From a checkpoint of a small transformer trained on Wikipedia: untied embeddings.
Each number is 128 + 24 x the weight over its row's rms, rounded and kept within 0 to 255. Layers, rows and columns count from 0. The size above them is the row's rms in percent of the matrix's.

# layer 5 MLP up, 640x160, rms 0.0723, rows 237-279, columns 80-159
size [ 99 111  94  90 108 116 100  92 100  89  93 102  93 101  99 104  94 102 101  91 107  93 102 101  91 104 108  81 102 100 104 103 109  85  98 101  95  97  97  84 105 107  87]
[[101 110  98 129 101 146 112 111 119 162 112 142  98 155 122 116 151 128 115  87 171 161 121 111  89 138 156 129 197 173 120 105 176  96  92  82 120 149  84 100 123 125 122 155  97  95 109 144 130 116 109 165 145 128 150 114 140 146 115 112 136 133 107 166 144 164 143  89 126 122 100 121 153 126 110 105 155 166 159 130]
 [148  94 130 142 147 145 145 134 152 146 151 101 111 108 169 148 145  94  95 147 157 140 159 116 171 114  77 126 150 122 144 190 178 160 125 121 142 101 156 125 153 127 138 152 176 111  99 130 112  90 152 118 137 164 116 136 112 145 121 141 159 155 125 144 137 148  94  50 127 137 112 137 127 132 107 127  81 113 138 125]
 [143 141 118 146 148 123 134 105 128 114  94 122 151 122 124  99  86  64 142 115 120 123 111 125 140 153 126 107  84 144 109 157 112 126 125  80 113 172 154 144 123 109 126 155  89 101 101 125 126 120 151 147 126 131 145 173 117 128 104 136 123 120 124 106 108 108 151 129 127 176 132 129 165 158 129 193 134  74 164 149]
 [125  80 175 122 151 158 120 134 163 132 132 124 122 125 122 101 138 148 141 120 120 143 104 115 144 168  97 123 132 121  76 142 174 118 124 120 118 128 126 147 120 128  85 187 129 144 128 145 139 143 157 120 163 118 166 113 116 102 131 106 105 112 117 142 178 100  99 118 137 130 179  77  84 114 147 146 116 105 165 121]
 [134 143 107 154  87 121 153 117 144  89  98  99 107 131 112 155 151 130 128 110 155 124  91  94 104  96 142  97 134 115 110 122 142  87 134 130 129 113 145  91 167 144 170 155 148 164 183  97 147 157 138 133  75 155 124 138 122 158 153 126 110 165 156 110 168  99 111 134 145 141 117  89  92 137 117  95 165 123 150 131]
 [141 132 126 105 113 140  96 126 214 117 170 146 125 126  72 115 137 104 182 154 136 113 127 145 151 165 123 126 119 110  82 140 160 107 104 148 161 111 111  90 127 151 111  97 145 102 115 114 109 124 120 122  82 138  98 135 111 140 141  88 136 117 145 153 112 143 112 118 158 133 138 133 123 114 125 128 129 146 142 156]
 [134 131 101 158 183 123 150 159 132 164 123 121  94  90 138 108 141  96 133 166 155 111 139 147 144 139 145 122  84 151 153 136 192  93 158 137 161 126 109 138 110 114 148 104 172 138 107 130 161 155 142 120  87 141 173 126 133 118 143  89 111 141 119 151 156  95 142 146 146 125  73 103 141 154 120 102 130 135 140 138]
 [155 133 140 150 139 146 149  97 132 125  99 122  95 148 146 153 132 124  98  94 152 147 145 145 140 138 145 142 116 114 111 134 137 130 155 155 153 100 125  69  96 112 116  90 154 135 164 117 134 114 130 122 122 129 118 114 143 136 135 163 144  74  93 145 123 114 128 111 166 117 131 139 139 131 112  84  90 116 144 136]
 [113 138 137 150 102 101 134 145 147  89  91  95 133  98 134 140 122 128 134 100 162  96 110 134 111 129 142 139 118 104 143 109  96 130 118 148 130  75 124 118 156 144 135 122 154 163 155 141 138 117 104 195 163 139 120 164 119 110 158  48 160 187 155  95 138 156 145 132 132 172 137 120 114  73 138  86 103 124 144 133]
 [121 101 144 171 116 115 103 128 113 107 129 133 107 112 128 152 126 151 135 125 118 122 124  82 132  86 133 146 123 164 130 116 100 137 119 155 163 108 111  88 110 107 139 140 156 143 142 115 139 139 142 105 146  82 145 102  91 150 118 143 101 123 133 140 174 165 166  96 126 161 177 148 144  86 117  86  87 119 116  78]
 [147 124 170 141 136 107 136 132 108 164  88 116 159 146 115 115  89 158 130  77 151 133 138 125 125 105  89 121 100 116 143 135 135 113 105 140 124 112  84 165 137 121 127 137 162 120 150 170 119  95 109 131 147 142  94 138 103 141 124  79 154 130 151 168 132 148 108 149 119 134 145 120 116 162 132 155 109 185 115 158]
 [122 104 143 108 115 101 110 124 174  90 149 102 137 154 170 136 109 148 129 118  89 160 102  95 141 135 190  98  98 122 149 103  89 137 134  85 116 132 136 180 142 133 135 142 143 158 129 108 138 133 111 128 138 127 175 144  94 148 128 176 120 136 146 129 129 113 121 152 158 150 110  98 114 162 111 110 157 190 129 129]
 [110 171 130 116 138 130 152  94 135 106 109 136 132  95 117 130 110 108 106 150 126 148 147  87  92 112 136 105 108 145  92  84  93  87 140 135 158  84 125 143 183 128 139 151 144 115 103 155 184 102 113 126 120 118 137 105 160 137 133 117 137 163 150 103 132 162 127 133 151 173 154 136 148 113 118 162  91 162 108 125]
 [174 120 120 162 113 151 139 118 125 149 143 136 122 125 145 134  85 144 107  88 171 158 102 128  89 167 100 154 168  91 115 133  80 100 118 132 123 149 136 130 145 131 121 130 131 124 133  60 110 134 126 128 128 134 191 118 108 175 160 109  89 108  96 159 135 139 146  97 132 112 137 112 100 125 139 104  96 149 135 144]
 [ 96 136 195 149 127 118 141 127 122 145 109 134 132 102 125 160 116 134 128 162 103 182 119  95 114 161 152 136 138 105 134 142 156 155  82 107 175 130 144 144 145 128 140  96 125 147 121 102 171  94 137  77 130 109 114 135  81 139 140 102 107 149  99 104 147 117  70 170 106 137 160 110 113 135 116 124 129 114 167 145]
 [116  94 145 174 138 184 158 120  99 164 125 120 142 110  96 149 129 114 166 112 132 105  98 119 146 110  96 138 111 130 124 167 108 114 116 135 177 101 166 112  84 151 110 109 118 127 105 132 141 138 123 131 122 140 158 108 130 105 101 148 146 108 116  76 115 131  94  78 180 160 152 113 131 121 122 143 104 143 105  92]
 [136 140 142 126 137 137 157 127 120 110 118 136 133  89 142 153 144 117 160 118 126 113  93 152 114 121  70 129 154 146 161 158 180 157 135 150 164 139 108 113 110 159 115 116 152 118 165  73 124 156  78 126 155 100  95 119 111 104 168 127  85 166 121 112 131  89 154 114 142 144  99 138 120 145 124 104 152 111 129 156]
 [119 141 167 167 142  96 132 157 119 115 128  41 117 123 124  92 137  91 175 117 169 110 154 141 135 141  91 114 156 139 169 154 133 128 123 114 136 125 116 138 132 165 143  97 156  86 127  81 112 134 148 138 147 147 143 155  59 133 166 112 102 147 110 140  97 123 136 131 134 130 149 151 108 135 106 127 120 165 125 106]
 [120 147  98 157  90 192 134 108 122 140 113 124 139 153 111 173 145  86 108 100 135 133 141 129 119 100  96 120 134 161 131 135 142 106 137 105 173  98  97 165 168 118 128 114 100 143 122 145 170 114 112 114 148 128 124  93 128 128 108 123 134 145 135 100 112 123 111 147 127 183 122  96  96 135 103 157  92 103 148 181]
 [119 141 128 110 158 116 138 163 129 124 155 148 119 130 139 136 189 154 178  88 182 141 102 173 137 104  88 115 105 118 119 120 120 100 147 110 115 133 119 104 117 116 113 127 165 102  56 148 142 123 113 122 117 173 161 141 143 146 164 134 128 120 109 130 148 172 138  93 117 133  96  96 103  88 157  89 146 143 107 154]
 [117  95 133 163  97 162 130 133 127  89 174 121 135  89 101 148 120 132  94 111  78  84 148 123 142  99 159 141 140 117 134 138 135 127 117 142  71 107 101 184 102 138 148 136 117 121 123 104 158 145 138 107 149 107 128 142  99 132 153 117 101 113 166 105 155 112 102 101 154 119 168 131 136  85 107 122 136 115 164 146]
 [115 126 145 140 111 102 128 172 104 109 144 135 108 121 144  66 140 100 130 137 120 140 116 164 160 118 129 145 171 171 113 141 134 144 198 122 159 101 123 138 123 125 123 132 117 175 117 128 103 150 130 140 183 107 162 154 135 126 140 135 141 146 130 147 102 146 119 147 141 140 142 135 122 123 124 168 143 132  83  97]
 [134 116 101 119 150 154 149 110 136 147 141 101 126  85 167 128 152 148 117 118 106 129 126 100 169 128 154 102 130 180 138 103 160 131 148  92 147 128 133 161 123 153 109 137 149 140 109 122 166 116 176 136 165 108 134  94  80  54 149  73 136 173 100 152 146  87 117 112 165  96  90 119 132 101 144 140 166 140 121 129]
 [157 145 152  90 118 103 160 165 131 131 156 167 120 124 114 105 164  81 165 121 126 131 124 103 137 106 151  86 100 154  89 124 143 146 144 130 134 102 125 118 120 133 147  80 137 151 140 150 110  92 176 128 114 145 139 121 127 124 134 104  93 114 105 138 160 137 121 136 156 106  91 134 123 173 105 135 173 129 132 128]
 [123 158 123 122 140 149 140 142 147 117 121  72 147 142 121 127 116 100 111 126 155 122  81 156 159 133 183 126 101 123  97 129 104 108 135 131 142 128 132 104 178 118 127  91 168 111 119 141 112 136 166 138 165 142 106 177  82 116 150 166 124 125 115 148 134 122  95 103 121 124 131 122 139  96 106 147 139 109  90 121]
 [109  94 155  85 156  96  98 127 120  97 124 152 122 128 140  97 118 142 136 143 178  98 133 154 139 146 118 147 159 156 141 126 128 118 115  87 114 127  96  81 167 129 146 140 124 114 149 115 164 116 170 136 130 119 163 118 115 137 139 170 120  88 145 112  90 104  99  89 136 135 144 151 105 112 154 126 161 113 129 117]
 [143 104 140 173 185 144  97 123 143 113 121 117 126 130 151  94 129 153 137 150 158 105 133 148 124 148 165  96 119 144 103 122 133 109 149 147 143  84 163 112 136 116  70  94 137 153 122 138 138 137 166 129 114 172 117 186 118 156 160 121 134  83 104 105 169 126 105 106 150 145 150 113 106 137 134 111 138 107 151 173]
 [130  91 147 129 105 132 123 110 160  83 122 142 113  93 117 139 159 131  76 146 142 153 122 131 149  94 118 113 132 144 180 105 107 140  93  80 139 181  85 131 136 149 155 152  90 160 105 115 168 119  91 102 169 180 152 133 115 119 135 163 148 125 171  98  93 142 164 181 127 167 123 139 161 118 112 138 148 174 110 143]
 [133 124  82 140 152 124  96 133 171 132 110 127  84 115 131 125 112  96 134 111 132 119 109 114 131 150 114 122 120 149 110  96 184 121 148 115 103  95 115 106 168 136 126 154 150 110 110 141 131 146 155 130 141 157 183 163  86 150 117 114 127 162 153  77  92 119 105  91 154 115 161 114  96 112 122 100  87 170 129  85]
 [129  66 136 125 110 141 145 129  89 132 130 127 137 128 108 153  98 118 108  64 172 163 106 151 113 136 156 125 131  91 109 103 134 136 152 121 155  77 124 103 155  89 147 141 137 114 157 126 125 141 141 115 146  99 173 168 127 164 113 128 151 142 125 124 110  99  62 172 152 145 116  82 107 117 133  86 125 177 137 129]
 [124 148 159 151 136 111 148 147 123 138 115 175 139 143 159 135 140 111 141 165 114 136 163 152 119 124  87 127 116 136  79 144 113  91 142 123 138  98 133  85  96 118 145  99  89 124 133 129 126 146 122 125 137 114 111 148 160 188 143 127 123 125 143 128 109 177  88 116 119 177 126  86 113 122 160 120 175  98 173 115]
 [119 148 114 122  99 154 116 133 128 150 120 113 112 126 165 124 119 140 136 121 105 134 156 106 153 140 129 145  92 103 116 120 162 173 158  91 172  95 130 104 177 113 150 118 110 141 145 142 135 102 160 178 157 113 100 133  86 115 140 136 130 100 162  93 113 114 114 143  85 164 115  96 134 136  95 106 159 108 103 143]
 [124 119 130 170 104 120 111 126 117  62 110 128 112 128 162 133 106 179 126 113 155 163 109 116 136 148 120 118 113 144 120 120 154 106 160 114 140 128 128 105 134  75 172 112 128 166 140 149 115 118 172 115 100 125 125 110 101 140 156 145  96  92  71 129 181 137 168 130 140 129  94 166  91 151 120 133 152 121 146 127]
 [136  75  89 125 128 144 136 143  99 123 137 148 137 126 131 151 167 134 143 138 125 113 141 144 135 122 181 116 118 123 146 152 120 127  98 103 144 111 144 125 125 128 129 118 157 113 147 135 146 155  92 126 129 155 105  95 151 124 137 139 107  91  88 131 105  74 149 112 115 106 119 130 125 126 158 103 115 116  99 115]
 [106 119 125 102 141 142 161 198 107 142 107 119 120 131 105 124 148  85 150 111 174 110 134 101 146 154 158 130 130 115 137 177 116  80 149 138 117 123 119 114 135 114 120 154 111  97 148 140 172 139 116 173 179 107 122 136 168 123  99 119 124 135 142 146 126 159 114 118 101 192  98 131 106  93 143 164  75  99 122 157]
 [ 82  82 122 110 113 114 148 140 124 124 120 127 138 108 113  95 129 106  97 114 112 149 116 114 123 106 132 101 142 134 127 110  97 116 138 116 119 121 122 149 164  95 125 143 134  99 116 109 135 172 136 120 123  59 133 144 108 141  89 153 131 148 100 157 127 125 140 132 200 144  92 156 128 149 147 129 106 108  97 135]
 [182 144 130  97 178  80 124  99  79 137 104 124 115 124 137 136  99 104 132 145 158 117 131 152  98 157 134 134 100 134 134 118 124 138 164 175 157 152  86 151  79 149 141 146 140 144 109 118  73 106  97 111  88 160 122  78  90 174 122 124 116 109 131 124 122 124 165 119 108 100  86 151  92 110 138 121 149 157 144 139]
 [104 127 117 105 134 165 106 163 122 122 160 133 164 118 103 196 115 124 104  80 164 138 126 148 120 147  95 135 140 165 188  83 143 109  85  97 169 124  88 112 155 117 136 159 126  96  71 134 108 127 120 128 151 157  91 153 130 113  99  95  90 117 119 166 109 132 103  87 145 163 126  84 133 149 131 186 125 101 117 154]
 [169 122 104 114 117 109 156 143 111 171 129 165 131 101 126 133 111 125 126 112  96 159  92 191 139 143 125 144  96 123 135 122  80  79 138 145 134 110 152 119 117 122 121 117 141 108 150 135 182 116 153 149 118 157 132 164 134 154 141 117 135 138 115  59 136 135 110 118 118  93 115 119 109 102 183 118 151 128 162 148]
 [ 86 147 151  82 119 155 126 125 112 137 165 116 116 133  94 137 134 155  73 120 123 147 101 154 124 110 159 145 106 110 147 143 153 144 109 115 121 113 157 118  76 131 129 118 169 136 105 155 141 181 109  88 141 124 113 160 125 121 108 106 117  93 150 143 114 163 184 102 136 125 106 139 127 153 152  98 148 103 183 148]
 [132 124 121 118  91 121 157  99 120 139 140  78 116 120  76 101 117 136 173 120 174 111 127 143 137 115 198  92 156 110 139 149 106  84 140 117 112 122 103 132 162 146 147 128 173 160 111  77 146 106 129 132 127 104 135 123 158 116 152  99 153 161 115 132 144 124 143 142 115  93 146  93 128 161 119  90 141  92 144 144]
 [127 115 132 150 151 147 119 135 196 112 109 139 130 115 110 106 128  86  71 121 124 143 138 107 130  92 119 138 141 134 130 120 121 128 119 151 127 121 149  95 126 145 134  75 130 132 124 136 119 127 118 122 129 129 119 104 168 133 145 124 153 166 128 144 147  93 141 103 135 125 109 105 107  87  94 126  74 133 101  82]
 [130 111  83 160 119 148 161 150 167 122 130 126 136 162 157 124 120 111 124 105 109 133 105 128 151 151 107 119 134 169 155 140  83 122 128 112 118 155 142 132 120 145 168 131 110  73 110  85 144 170 143 132 139 129  87  85 121 122 144 147 158 148 136 120 102  81 149 173  69 141 132 131 110 150  96 147 158 155 151 152]]
# layer 5 MLP down (transposed), 640x160, rms 0.0722, rows 237-278, columns 80-159
size [100 115  99 101 102 109 103  93 104  90 101  96  90  90  95 110  78  97 101 104 113  98  99 120  93  94 122  84 113 101 108 105  99  76 100 101  93  67  96  85  97 113]
[[ 92 136 143 144 123 139  96 129 131 120 143 118  94 134 105 171 139  93 175 116  98 112  99 135 137 168  98 143 141 143 136  87 104 115  77 152 153 108 162 123  93 123 143 116 112 134 160 135 107 150 116  91 119 152 161 167 127 107 113  89 102  92 108 114 135 129 127 100 103  73 149 146  97 129  95 124 101 135 104 151]
 [115 110  89 119  90 114 132  96 116 119 102 147 117 111  99 136 161 120 107 157 150  77 116 117 150 110 103 131 159 116  67 148 123 168 154 113 125 104  97 134 164 133 145 151 116 102  98 101 122 134 113 140 162 135 107 140 176 105 137 132 148 112 133 143 104 134  96 112 125 149 154  81 103 129  88 134 120 111 122 126]
 [156 120 127 162 140 128 162  80 105 101 128 111  99  91 146 115 187 105 135  97 117 110 115 133 131 126 121 169 144 179 145 150 118 130 125 109 141  93 136 100 104 130 119  99 173 163 149 112 145 115 128 199 125 109  97 147 174 129 102 181 134 116 132 109 117  92 147 108 118 133 151 168 101 102 150 123  51 110 170 129]
 [120 117 123 109 103  79 160 143  91 110 140 104 131 132 111 148  91 133 116 135 107 113 131  67 119 166 154 123 121 125 116 134 123 170 113 167 114 121 175 147 151 121 136 161 170 143 158 109  98 128  98 142 116 136 149 135 115 108 147 127 145 133 164 132 130  99 124 190 157  80 168 125 114  96 157 109 153 144  90 136]
 [ 57 132  93 119 137 127 168 140 105 106 136 128 180 114  86 102  89 106 131 143 116 148 141 127 139 140  88 140  90 119 136 111  71 103 130 122 165 136 113 151  90  92 171 106 117 114 138 102 154  87  77 145 156  99 102 130 172 142 109 131  73 112 145 120 117 145 126 109 120 105 127 115 118 146 158 146  99 162 132 120]
 [115 188 140 125 129 103 194 136 128 119 106 129 156 117 120  95 178 102 159 130 116 135 167 112 177 156 141 104 111 137 138 119 130 123 157 106 118  90 146  93 146 143 163 110 112 129 157 120 118 154 149 123 148 126 104 161 121 172 122 135 121  83 137 142 117 120 146 145 157 123 144 169 103 137 155 126 164 112 169 101]
 [114 144 120 156 113 146 109  74 127 142 111 167 143 157 122 125 155 173 167 154 100 131  95 109 172 123 152 179 138  88 166 117 117 100 119 142 127 122 120 107 120 124 156 104  60  62 134 131 118 148 141 163 125 125 155 123 140 135 144 169 137  91 143 133 134 168  97 130  93 129 123 144 134 115 124 143 179 159 137 143]
 [155  84 132 112 178 113 126 122 114 130 152 143 142 114 102 111 100  72 123 153 104 130 107 124 126 160  85 123 118  70 104 132  83 139 127 132 120 129 130 155 134 126  84 124 120 179 123 107 117  86 116 124 164 136 168 123 114 153 193 117 147 108 133 124 158 128 128  95 100 156 115 137 143  91 138 105 134 127 116 145]
 [150 147  89 128 155 110 165 141 153 115 121 140  73 128 125  99 155 118 114  88 163 114 100 113 115 133 157 106 105  85 127 125 162 124 123 115 132 118 174 150 148 133  98 115  85  98 167 129 125 117 148 130 112 125  95 109 103 140 160 141 161 156 163 165 143 150 130 170 166 117  82 105 130 112 148 113 152 130 130 121]
 [178 107  99  97 122 132 131 102 112 124 118  93 152 135 145 111 147 157 156 128 102 105 150 105 118 156 155 100 139 120 109 126 121 145 136  87 187 139 141 157 138  60 115 127 103 119 115 104 122  93 117 145 145 150 118 127 103 142 145 122 135 125  96 143  84 108 109 132 160 128 130 137 159 162 141 115 115 130 153  82]
 [124 149 124 108 184  96 129 152 118 132 132 127 164 114 150 176 105 123 111 173  80 120 153 158 132 165 144 156 110 141 120 112 110 142 136 159 146 178 119  84 129 164 112 136 126 149 153 154 179 112 157 153 128 135 110 128 144 141 159 117 124 134 131  98 128  94 108 155 117  83 179 135 110 120 121 169 121  88 115 145]
 [ 99 129 113 138  90 102 127 126 137 119  99 134  92 101 140 131 102 128 136 146 132 152 125 101 122 151 142  68  72 148 172 169 180 110 133 173 136 126 126 148 127 144 117 111 119 122 104 143 101 103 161 148 142 115 129 171 133 105 200 123 111 167  77  89 116 126 165  69 110 105 131 116 131 120 165 170 131 114 134 131]
 [115  95 114 107 117 109 104 130 124  86 137 155 105 119 111 126 115 130 145 102 157 139 140  91 125 166 124  79 109 165 155 157 156 161 174 161 133 140 171 116 127 142 132 126  90 117 128 156 149 122 130  98 133 113 135 139  97 135 135  96  94 131 134 129 143  81 151 160 120 102 145 123 154 134  88  99  83  91  92  89]
 [109 146 129 127  77 143 129 136 139 131 147 137 123 144 115 149 125 106 106 143 132 146 169 151 142 111 148  97 110 159 148 134 141 154 136 122  92  85 124 165 117 145  95 152 161  81 111 152 110 122 150 121 131 125  92 100 102 106 105 122 119 113 146 111 127 114 119 101  93  89 131  95 155 123 130 130 111  94 140  74]
 [119 145 125 136 110 115 176 131 188 145 126 109 124 156 112 126 112 180 179 122 111 139 108 138 126  85 104 131 122 125 164 159 116 130 139 110 112 164 114 126 117 120 153 148 137 166 122 137 137 139 135 100 117 127 121 113 130 114 123 171  99 123 151 111  93 164 176 133 136 107 133  91  98  91 131 115 130 145 110 133]
 [137 157 131 130  97 161 160 139 179 102 103  94 105 128 115 155 156 132 120 151 170 122 167 108 145  99 155 109 127 129 127 114 131 139 157 145 106 133  98 151 105  84 105 124 124 138 143 142 120  83 154 148 108  97  57 132 120 111 138 126 120 115 152 144 130 118 133  72  98 124 145 180  77 135 151 133 149  96 141  82]
 [159 122 128 133  98 100 115 119 145 121 134 137 176 143 121 158 103 151 129 128 124 153 124 110 136  97 150 161 113 134 101 138 119 124 144 113 105  93 102 105 133 122 141 108 101 124  90 145 139  82 121 110 150 133  96 156 162 143 139 162 147 126 140 126 148 132  86 131 114  91 130 130 155  96 142 166  89 122 120 129]
 [145 140  80 165 133 137 130 147 108  97 138 106 142 109 106 116 126 149 118  95 146  86 123 108  95 142 155 205 109 135 136 137 164 116  97 156 132 169 116 136 130 131 104  88 116 164 122 165 158  99  61  98 172 121  92 136 138 114 188 162 128 114 128  92 140 128 107 135  81 116 145 120 111 139 103 139  71 127 116 168]
 [ 85 146 108 106  88 144 167 152 133  87  81 112 144  81 129 114 145 163 103 155 133 143 114 142 113 110  93 117 127  84 122 103  93 113 120 161 120 174 156  86 147 100 105 131 122 124 108  99 125 117 103 150 154 102 113 138 148 115 110  87 163 156 155 141 101 151 131  93 116  99 151 139  75 115 134 131 108 143 124 105]
 [106  76 149 108 144 116 141 110 120 157 128  81 192 154 143 131 123 114 152 188 120 108 142 145 156 101  79 112 147 112 124 155 109 145 137 158 143  74 152 145 117 153 143 119  90 146 148 100 109  99  90  83 118 120 111 104  73 140  94 123 130 139 155 105 159 107 132 150 134 106 109 110 105 134 112 122 104 145 124 131]
 [150  62 142 107 122 164 124 116 107 154 139  78 121 131 171 134 151 101 134 134 141 138 118 129  93 119 155 100 126 141 116 137 102 130 118 133 119 169 105 105 142 159 132 152 103 101 115 111 111 152 112 162 146 101  84 112 141 138  75 100 132 113 141 135 143 138 126 114  92 116 135 110 146 133 117 149  87 149 121 170]
 [171 140 106 105  89 152 172 120 119 125 104 158 159 104 128 143  79 159 149 162 134 101 136  86 146  97 122 130 117 142 188  95 116 139 115 115 146 135 107 113 126 127 178 151 123 112 115 143 156 140 123 131 104 117 132 172 153 104 124 114 123 112 133  99 131 200 123 160 128  80 129 152  71  95  88  90 159  91 119 148]
 [104 173 159 129 138 146  96  91 118 102 141  94 113 131 119 111 130 145 131 107  91  73 112 132 120 150  91 154 153 124 104 128 109 131 155 116 158 129 114 107 173 122 158 119 135 152 120  97 136 138 122 100 143 157 100 170 154 175 124 130 146 148 143 195 143  88 107 167 150  85  82 112 170 126 138 125 140 131 129 154]
 [ 79 123 107 143 162  96 114 105 162  97  87 139 134 128  94 102 116 132 131 141 121 192 135 115 124 115 126 155  68 117 116 101 118 124 103 116  90 150 147 149  93 114 117 148 112 150 120 123  97 124 102  90 151 115 110 117 126 133 151 140 188 136 133 153 134 142 129 137 144 104 126 139 134 157 100 144 140 156  92 125]
 [124 121 157 148  98 144 131 116 120 117 152 118 117 108 119 128 131 131  98 151 123 151 130 174 116 156 132 142 146 108 168 103 144  86 103  97 161 169 154 158 178  93 121 150 164 191  72 142 129 163 143 105 166 134 134  98 160 137 114 145 112 183 109 115 166 158 121 114 146 129 123 152 147 114 144 124  94 161 114 145]
 [152  81 153 124 175 118  95 159 129 158 138 151 132 167 111 140 119 146  82 109 185 109 135 121 161 133 143 124 139 129 115  98  90 153 120 104 139 109 137 138 123  95 161 141 103 138 126 160 136 149 117 108 147 115 136 116 110 157 156 136 142 162 101 143 140 135 131 147 119 152 133 121  75 127 192 122 127 103 104 164]
 [137 125 142 144 133 121 101 142 123 150 181 109 150  96 131 130 119 132 156  91 115  72 127 115 139 113 122 116 109 149 172 124 131 156 121 136 165 151 176 117  91 183 147 137 136  53 154 110 150 125 129 162 132 109 139 153 121  77 111 153 121 132 141 112 111 152  95 106 109 132 124 130 142 130 101 120 120  98 139 145]
 [146 182 116 152 156 100 123 144 161 112  94 146 127 144 127  73 133 125 222 140 123 105 105 129 159 200 124 113  99 111 105 170 128 118 158 174 146 107 121 143 154 135 107 107 116 139 133 129 146 121 160 111 129  71 118 115 164 123 132 125 131 113 143 104 144 122 146 134  92 120 112 142  93  81 154 129 139 111 125 142]
 [162 116 145 138 131 107 113  94  76 149 147  81 115 105 139 127 132 119 112 118 135 113 112 162 119 148 166 139 111  87 156 131 127 102 151 127 118 120 140 133 101 121 159  66 143 145 117 152 141 214  91 145  97 155  94 185 139 152 132 117 111 100  92 114 132 125  93  98 146 116 122  66 162 146 138 124 129 119 104 174]
 [129 148 149 136 130 144 155 124  87 134 135 151  60 158 155 113 178 102 125 139 153 118 153 121 135 153 114  99 133 152 166 141 132  93 148 173 125 146 154 125  99 146 111 106 113 148  74 115 144 160 135 145 153 108 123 103  88 141 154 109  90 137 137 104 205 147 140 124  74 126 137 132  94 134 149 145  87 122  94 111]
 [120 105 108  82 113 167 128 150 143 144 148 136 195 127 130 166 131 133 129 155 126 141 138 155 135 136 185 103 134 104 173 141 135 163  58 131 119 123 114 120 128 121 140 133 142  87 159 154 186 137 100 169 133 128 137  89 169 140 121 148 143 139 135 140 120 123 158 152 124 132 138 138 174 139 139 130 149 117 177  93]
 [152  67 125 126 154 148 104  91 164 182 120 156 129 134 122  99  98 113 147 167 122 117 141 166 132 122 139 102 113 118 165 103 162 120 131  97 131 114 145 134 115 132 121 117 101 146 129 166 109 120 132 129 130 136 101 178 129 147 128 115  91 106 145  94 138 125 134 129 150 107 135  83 135 148 135 109 126 142  91 151]
 [112 105 159 113  87 142 126 171  89 132 102  99 136 136 174 144 145 129 110 125 137 138 112 132 139 131 134 189 112 155 121 103 120 150  74 163 122 121  93 114 104 132 165 158  99 132 136 116 156 166 117 180 140 120 143 146 111 122 134  94 101 108 115 132 141 129  70 121  81 117 118 140 144 166 106 110 149 122 111 147]
 [145 150 121 127 125 108 144  84 168 138 127 110 162 133 139 137 124 147 140 120 135 177 100 131 144 138 151 128  87 150 122 135 146 128 169 132 141 183 152 144 179 134 165 112 132 139 135 125  99  84 134 176 144 103 118 121 110 110 150 115 100 158 155  95 162 168 147 189 128 172 125 137 154 106 104 140 126 154 142 111]
 [166 159 103 146 127 126 153 134 121 136 143 142 108 135 128 107 120 142 120 121 127 145 138 144 149 140 127 129 127 132 128 182 133 108 123 144 152 109 150 122 156 110 122 135 135 103 163 155 136 110 133  82 101 146 137  95 145 102  94 106 146 124 120  82 117 122 134 144 162  84  91  93 157 128 167 130 104 131 106 140]
 [189  96 148 146 137  98  81 136 123 122 146 101 137 162 124 148 111 123 122 154 129 113 131 153 126 150 137 133 150 140 154 141 132 129 113 128 115  87 136 133 137 152  81 124 136 129  96 151 155 152 122 131 108 130 114 156 176  91 140  99 176 157 106 116 128 190 117 122 157 140 132 164 105  86  82 190 117 149 122 151]
 [135 125 103 162 109 118 100 138 118 119 126 149 113 101 108 157 186 154 116 136 141  76 127 111 127 118  93 164 150  90 126 127 139 129 140 100 127  86 135 125 150 128 140 102 136 117 161 166 140 130 106 140 143  91  93 151 127 101 101 138 127 111  89 164 124 124 107  75 123 157 148 159 112  97 113 155 131  99 144  92]
 [158 155 165 155 132  67 152 131 138 142 117 112 105 159 105  97 113 164 180 163 114 177 139 107 137 168 124  73 100 143 109 143 104 117 153 169 106 116 164 158 128 142  92  94 106 179 150 136 150 117 125 138 139  89 124 145 123 143 148 121 133 143 151  93 148 107 133 152  90  98 119 159 123 108 146  60 108 136 116 127]
 [ 98 164 117 101 159 144 151 128  75  91 104 189 187 138 151 156 147 125 137 124 102 140 156 139 163 107 150  86 120 132 135 132 184 145 108 119 128 105 149 117 197 110  96 105 104 135 126 135 128 135 175 103 121 163 111 133 126 156 104 141 134 137 153 137 120 163 109 190 103 113 119 102 105 115  89 140 137 146 106 163]
 [156 105 132 144 179 130 126 103 134 139 124  84 171 119 184 132  86 137 179 145 134 118 142 159 159 147 123  65 143 132  96 149 125 152 151 154 135 131 141 135 123  98 107  93  92 129 154 133 154 110 125 101 128 139 174  71 131 142 121 136  95 148 128 156 121 108 113 141 101 106 134 149  72 129 109 144 154 175  98 128]
 [122 123 132 144 139 147 135 118 103 116 115 159 166  94 149 137 180 140  79 135 111 123 134 150 123 129 108 139  86 132 121 130 132 137 137 111 133 164 115  94 124 134 104 163  89 133 103 184  98 149 126 136 105 162 141 128 134 131 109 141 106 101 125 117 140 131 131 111 149 204 121 120 148 151 121 143 145 149 120 145]
 [ 62 108 152 137 124 145 109  84 130 130 139  97 106 142 135 160 147 168 179 122 131 111 121 138 157 107 148 150 120 144  73 122 146  81 139 111 147 125 162 159 116 101 119 138 138 178 106  93 107 124 158 109  92 152 142  99 123 133 164 126 131 136 104 116  85 128  88  63 121 105 129 129  88 159 144 145 121 152 132 147]]